Weights of a small transformer language model.
Architecture: RMSNorm before each block, rotary positions, no biases in attention or MLP, untied embeddings, normalized queries and keys, local attention windows, gated attention, value embeddings, hashed n-gram embeddings, an embedding shortcut, learned residual scales, capped logits.
Training: a variant of Muon for these matrices, 777M tokens, 5929 steps.
Each number is 128 + 32 x the weight over its row's rms, rounded and kept within 0 to 255. Layers, rows and columns count from 0. Numbers have three digits each. The size before them is the row's rms in percent of the matrix's.

# down: layer 5 MLP down (transposed), 2304x768, rms 0.0439, rows 1551-1597, columns 192-255
# up: layer 5 MLP up, 2304x768, rms 0.161, rows 1552-1597, columns 192-255
down1551 111:064173114100125143129140172098145123118083189132175121204156178164198133215142133113122102100145134145155183122094154102124097147131117152187100074140158061178150155162125088096144127151076120
up1552 072:097144074150102121101102114114164087145159076098179079122142152133061094105113125102157167165165191124074064099087129176126126181113094136091121146092128066114082108084121114125117142084102154
down1552 072:124138130092108139101190091142081156149129137089189106131156083105126097079113133065113181074133178143099073068133120147152087097140154106108132157115125075161165155139151139135131176133147144
up1553 101:135138114139129125135119136107165109108115125130146108127123105108122085166109121144146138134159140110096096078144155186126135144154116078076083168129100080125125198191116141137125159170087151
down1553 101:122144114143138124124152143132108162148097063102106134156103130107135164128155166085091112139146196147152153151146090119128089062119109065110126079151150110131141107190133104120128123181152146
up1554 089:134112084140147132163119198114128143160085097083135087075088176128195079162105168124139075172138132115190109187113149124093130163095137149112152060146180087111121117181192117193139205127179123
down1554 086:101077132091141124136170200131085116119105135148169108144164173103135158162163106143132146119118100129124107130125113158025112162156142158187143096170140100100112059144169146121156154151127147
up1555 109:194095107161155163111125166121170156062145153091145178117148129103065150171101107094166115161186125114153090121139116131167133162093064112090085152118150141120074154150145118125061119120090117
down1555 117:190112146159134082155159151129167124112109139135136155184167139115151184161120168118185122147147142154144079133159098115113166165125096118087147125097064186068127203167124111158082153145075157
up1556 126:125109176163153123144143148128141113116199143109046130109130128089110154123126141083085092138119143131176055110114131148175080137144098123139174094126145103099152080140137102204166086095113166
down1556 119:112082132155111099153135213139085177131106132070117187123093115144144145183126138096120039104140188162094120147099183122113149117113084166110076133141116093122142103059106153205138174129139076
up1557 088:147153185170110150167069109168166120137132074135109048097142111132129098114150143185129121148139108106124110163135152133144105183142166120155095159149094133125160081168134162156162134119141121
down1557 089:086148189132128102129159132160143118141129120114110125114073147125111079161084130117109088133164122138178151159087133096117148164146103079077121107086145136200188105104126158041060147150086147
up1558 115:107086152128119095133110091119082094129085091153101107122118085132122141108144157115163112115108138134177094105151132166110118100116163097085127131119114113054121151114104148158127120076060152
down1558 115:108117128103075139180111111130108187130122062101097108126083082181147126168110142181212155100155138170160146128161120193103124093164116100147120133149129147133150126147175149192078079140127092
up1559 098:094113169089134103130196119143102116164114142136136117156036087108157150145132077130172097166141124108108087110130200190095058074092115109122117120134137171156073162166178107082122124108179141
down1559 096:181124114112095116165061148155139177134108042117079155111104122124157140115106119110117116166152116091118122098101176140147141139142119139135158166122072122142083139099198123139119130149046150
up1560 108:023128135156141132154086116132138089165158125123122148141159090174160106147157116093222159181107147068157163108183174131133109117109144126131101119117083116125185158152078157143125136139123132
down1560 103:072111129147114137100121103061153141138086130143116106145110172128185116122095133070135133143111155094115145112092157038085154149162138128175126110071115133140148089126153119143166179154103106
up1561 113:145117131179139108095081093161170155050087120093146142114175100136067088177138115109163164115139165168130129069185103173126149101131140108118126115135129103088101101084117114135160122100141109
down1561 114:116097157141106122119118125177141117089101088119137188129155149146107151145135115127074119161103148102151144133142117113107068137115153088115035094166170134104117127142126093150090168169156151
up1562 087:105070122117134059172151166093126095159115141119200129163191141175103147145156137130106116128149136132104080107147155144121153111149168141165137137105147153093104129132139138129119162108155143
down1562 078:134129164148188106075086041118137202165106092162105125167115117086117150168107096089161137119098111135153148138047107170100132182043141031143094157131103153096111103102127181094082086087158148
up1563 113:120152101112129145152180120121145113074141097135126121116100130131158166171100149115086067140118179124093101076117170144093175077101127097120162108126154056106188093116122138105085112116140130
down1563 120:172146101123119174098141119139136117159185122123149110124122125051109171074172115146147154191079085157102182103142178160145132124228105070100102080215187167134116155189166182121146152183157093
up1564 100:177154163153122095133133092130140118081078121091117153136153138122124124149115168105095119156176157095109156070140151079116162129130084118171187141110160103112090122119134157062095152048117084
down1564 100:144140137135121128136130113117151163130077102121091115132173117151162089131125162118115124088087162125128160144129127163115165172102137092171090130125101137125094111077111110113127175127137086
up1565 093:175199146155123113117115074112165112131098144147064084107141130110107055078083067130127144095117159140109151164102121118142138139128115135095122098113120062132077131068121123072170100134152117
down1565 100:108124081123103081135125155111084107093135187134098151127147081161144033090157109125159131096140103129095153166104079115124094095127130134175139129143129086060126104070091080143166118127115161
up1566 121:129136161143067106134046117111100135077103110138168127168103208141098099070098130118157108131049120086113105160110116121191178098107151129100016102158159150153125106124140141140102100117198148
down1566 114:160122101123139148108167123160035116152126101145143153201125107181094137092100124116171169097073141078133149174154110178133133100165153156112133115119137094119128120111134125152163145132155154
up1567 113:059114113141140135228134055098133038147129150091151108123127166126077105132100143150153136076115167144163125142172103119129101098117121124105179113118117111123160091148146122101125133157135168
down1567 112:087136121100117088088128102151090140066121160097148176146112142183128086147117132161119115161099152117075156064127114108125166140111183117170148170162141179150091055131162093146146155089168152
up1568 112:147176046103089139104076159152123099102126107100090126138096155128171148089171084123103079175167121133107152141124092095119145105150119111185156102118160131139121109115124199092117133097157077
down1568 105:151158126159087054169110150114156129140105141143163146123111166098140134161167093093117058147164160124133099118154160113089135117161085150120142134051106104137140097131153091098100128126145117
up1569 116:134154051137188157077105103139202152093147132145115135101162108105055151142102136205108100099201042114120119102109135168171126104100182116109078098115103101143144112094130084169099173160151163
down1569 113:112159106121145169120163152168160183148178161148093122143116140141128136072183170119146084133134104120139145097147144073123145178109142162168091126124138166056212137108136115141135162119149086
up1570 084:168147125131065113111131133116147115124194152160118119092156110117173100110108146105062124134195110158110150161202093184156114104119123147108096174096128096085186098084089118102182107090129121
down1570 088:170117147150096083118114154120080169160144124145042111132136118148149070079086159127062145142199080123119170060122114143053096127105123167139108126100154155097133129084138158150085081113140156
up1571 103:069141120140137120152139142048104103181128147114145204076115155138140168167161125091087159094105171135115126129210112109165132124093110135129157110097114144156091110098132105058128113081162097
down1571 110:149111159161152105087112127157153121126125140168086099150156123124116060145150172138181095125093098148111102154141146128096125103098139068111130120140121138106158076124078140119129137147141119
up1572 098:096081130106085074109122132183129107079161143200152093143150127068075097095174110131171100116213145108071145133125131153129219064135132125122113165119166153053095181134080114072116092156111121
down1572 096:051148145109094128064187108093131143109105120102116076138124099173184072167146176115095123156127150105124164107154140164091126113136094134141063112143130158155121136129141120094141153160154129
up1573 093:080163131163137175156140109176138160132089178196136130147118112138128173149111166078082105142123086086160163188135144176146084098097140095176078183126120144162127170097093172178168161105115201
down1573 092:139157169125158122069074157114171145096219112147113111086095159159155121096127144123143124088116156120071070138174104143061172187104139140170124127095120117143111097134150124125152167078122180
up1574 069:152132182080134083141122117075121075106095161131133127096118206160084122151143148106130133143108146142158103123130157175141070178155158141144192088156119175134078115080124035101136144191186122
down1574 063:079111133142104098163171064161115097102073149100083181125121080152092104114147094110122136159102177130146149121104173103119194064141107109140148097153098109118117111153163135146144116031162171
up1575 118:105111085148112145147102087167139138177120137155142067163063109077088133101159137102129088127119107167115114072145104110086113179116053205131148135138163178139134097114155089148134119138151100
down1575 124:132146147126142113115152137131126135143129103161149086183122150148079151198099194128107135131172157095122162113121085066126088136171118085109095083163123052107138071107180106117155136106163132
up1576 115:104126106061100173080144186141038119164110065133157136089207126089150154083109127112161106142160105128115163051141129128154116116106098041162114068171156164130071120116104102169166107119185113
down1576 125:165157127110186119146063119121129177171068045086130101129131111102145136103132104138131102141084107106112121137133089158151118183088159123179126122091132203068121123169099092204102153142139115
up1577 116:140120109091170141163166096101098163154073127078165108172128115114070142162074103105159078137124187105124065101169109115159062100086103105086111156120112119179070125099106120107144055150114115
down1577 126:145128115071151112118110095137124157125141088132143161133149157104113144120069099129215120112131132110208168080136058095148144122117119147167133108104155136103201136144177109135125139179188130
up1578 071:218142155145090159160119116153172141180125092148157154160175146155136079138074166161129197161123145167114116078150130047126172098055132101151131109159143102104100172187098114130102133102112038
down1578 070:126181072170159149165145161121061132168180195129124144133184157115179156155073201107119134143123122136152187151102079079112116124098076092121161136156095064128156142146114159127069121113167091
up1579 101:162088125103151082057120057093149135111189120162087119071058100150073185175107125086122089126146126183174151188145148129164114175127115082199166132074174145124136118138107126136063114176154143
down1579 094:116134127141206109129172161098170117078189138117080084156103093177086101134096119185144118192139142100087109073120197164119087107134162152112123156145079125180128044154143145120131176116142088
up1580 086:126126112110147132140168135124219142136142072132063096145134155086087082140137114125055089113116094166072120080179186136132152129150108072140171076125117093127133126139143120126152110146203125
down1580 077:101144154161154097096144162126123099059063099120173077130164143140135137048124056089118178086161151217135141091175161121113143122155114131162142132142139104125145185145107104150215154142139074
up1581 028:110088089132109177163124152160079158094170090113149119128113160105127135168154195153113190140115169165112090137123139147146145119105113121107102112172106075081138107089098083197140107114155121
down1581 024:132143150109095086063089067163144127130148191124105182170155100112059084136059085112128156186164098124162146145061157138124101137139115116098130122125160108126200109141110182102112107114122098
up1582 049:095158194168155135173110143139129170133154069148081159037082156103150113136179114107108137051114127156150159138094062137106170132128151156131115112137116154154133136120123192150120152140138156
down1582 046:059213060140109109157129204094142182132112121108105126149136197129074066148101130081081104123179154101073149161081192072173140145073111112109141124111118099145132119143143141069099067163058108
up1583 025:113058121119111116136146080152083111165120146195144149161153149133159151084164135141120150124140091097094146127063140153152122161230127114206151155173132055187175123137147136109188109118125116
down1583 021:109153094072133146123141161164153147078172097065150103091191088095065135152180119144119140199115155093114118101174117126099154134149165116116108168208103154173125111100143139166108155145133112
up1584 118:160171160104088114133123166094154136122161139107092099086125179072088048138132102098089076122103134106109180142138154154101143150158181103136171055084177114094137111131080119125090170100143106
down1584 120:125171140094073119130133142103177153087132155160120087158164069121134070122170162096174115135134122158177125132158085102170157199130123176156090128091245161074130104112141182153153098127138155
up1585 071:090091097107141142073154085099182068139132164133137138088178118097196090129115163132142116116121091134115084165110115074130145151165097156159118146094106114128130142133128144094161168119139093
down1585 068:134078114116100098160080118183165065157139141153094149114105133092139175108079197118170151126152132147127080137177161121132127160124178147161120091155110156139134191102115074178137115163141097
up1586 096:140116093084121105147213118087182109144141114143088161141115179102113151136098163139136146104113094076137171149138140127108112086111118148069101075163134098108133185083089138155138094128126135
down1586 094:129133129173107112133171142112169115141161116149122130161113154154146106175063112135124135086114148099149159124144096131138123055051106182153090114117082131083119105177169106132111115143175109
up1587 074:173078110124137145096153157103119125095116160100138082146038105135060135129126138098125150126179150115135126166096158163133047131136190194149114132125124173142140117125147143125098129102108172
down1587 075:118154180158144150126190152123173087081130135152149124140086187174081168135129072149092171128157137127131099150089180141162154150136162154087143120167115128104129148138139116119123084175102102
up1588 119:136139160156119113014088115126117131086126081112146140143134095186122151129147127152142102140167141127111162098141198154113152136078151176107161110112122117114148128111113110127095123074112116
down1588 119:140131100147105117132151136068174113075107086149136165159126049149178090151164048107152159130075055154148146116082102181099150123164092134101150139112126107102147153165150181211145113171118090
up1589 108:138200087132135139164093110121128116088104137100104090080119179122145114078134145121083117135105132149121132155121163081070113158116167143126136040132178155129134170125113139127048164124148102
down1589 115:078149131094162087173115108132171092155174159135113109102085055140133131106143158108103139152142110118161138141160125107104107120180113138114132117132085065119161081099104173184102100138126159
up1590 106:144140132103110144085089115088161110141137166120084133170091143169103138066113129133118100144194138190166110139147151126085149115155139063113109112116127092119098135064143130119110082096162164
down1590 101:194075166088119130111130136102087075116129171119089110099065148159105139029147081235116123130079175203181094122141138162174135061120102103164121109118095138128112134148127142124213069138160108
up1591 121:079196150113102122143075172177138108110138084129117110126135140054188090129121139124112104122146151094145147120110132132118124134134159141125035131156132114163150100127120116129191059105111075
down1591 124:179130120139134119149128109140151068155132195167151123167099113157216142137094159201142140119142081108129140173142096132078126098132135152139114163143165172088103172121118147091143117127149109
up1592 107:101208167119152156101123104110190098098163127120120176101127108138147127128057131085101080144164064150124130177130136142116175158152161124159122143147120076160113126118100105160167212138110107
down1592 102:117136137097124156170081141145154158081123081125062118126164144168164115146143152139140122174167054130070141176139152102127105151116132146180110134108138120141155079158129117107099141161132160
up1593 081:141135156116156154121238097117117125184097111105123107154155109115134082117112120103091133093098134116161129161168148019174093126111146113119143102104118115129153135160093125104121112113163200
down1593 075:126177141119172109129146110130123115109123055111130119134165147052125159123152101090129172129088113098139179117103070086145168153104148132094144095163141094078101142123119120160135098037169158
up1594 109:141086149121077089129128137081096132143106147146140123175141140164128184116182142140124067129124126143116072110103086115195118114135138102137149199120121150185194123112119116119124133123112152
down1594 110:142091128162151174106149121114089102117159116111164183172121075151154171102170115148137091139128136125114132117099137098097153161083131113116129170153096076112135125094164146116175176111163107
up1595 091:120115141094111091150103097162111137206073123135103097086079174125029157171144133122150083132085176102136109093142125111163151131065070148099159122143125122148051126151141143083138131137106077
down1595 083:138141079071062103073135133163169167123131120127139178154195071172162111130159158123087084138089091138157127160109110180172181069060038116130137105090113130118098161199168128182145120120143123
up1596 090:139144198133150200169120107123176188098129121106137162127186120102137159083146087112136110130106118115143144093158107104147148138120152126085108188156105103090109166131162156190092102088158098
down1596 090:180122035147170146155158093099104161142102200157155149114119178113159087138159102143103120136102172105184134158120126084090234087102079128106150150114120120059123123096165105168161146135116129
up1597 020:152150169066089118056178152122151083160104158123161123124153155150145182172110088145144130089152163207131116130105053091139192150155136150073141122145128172054124061161126110118115150190153246
down1597 016:122128100130128123176080103166176182109074082147163093141126169129127106103099137135140073091119118146167174090100111143135118114123076145096148163142145117151098172177172156126179080115178066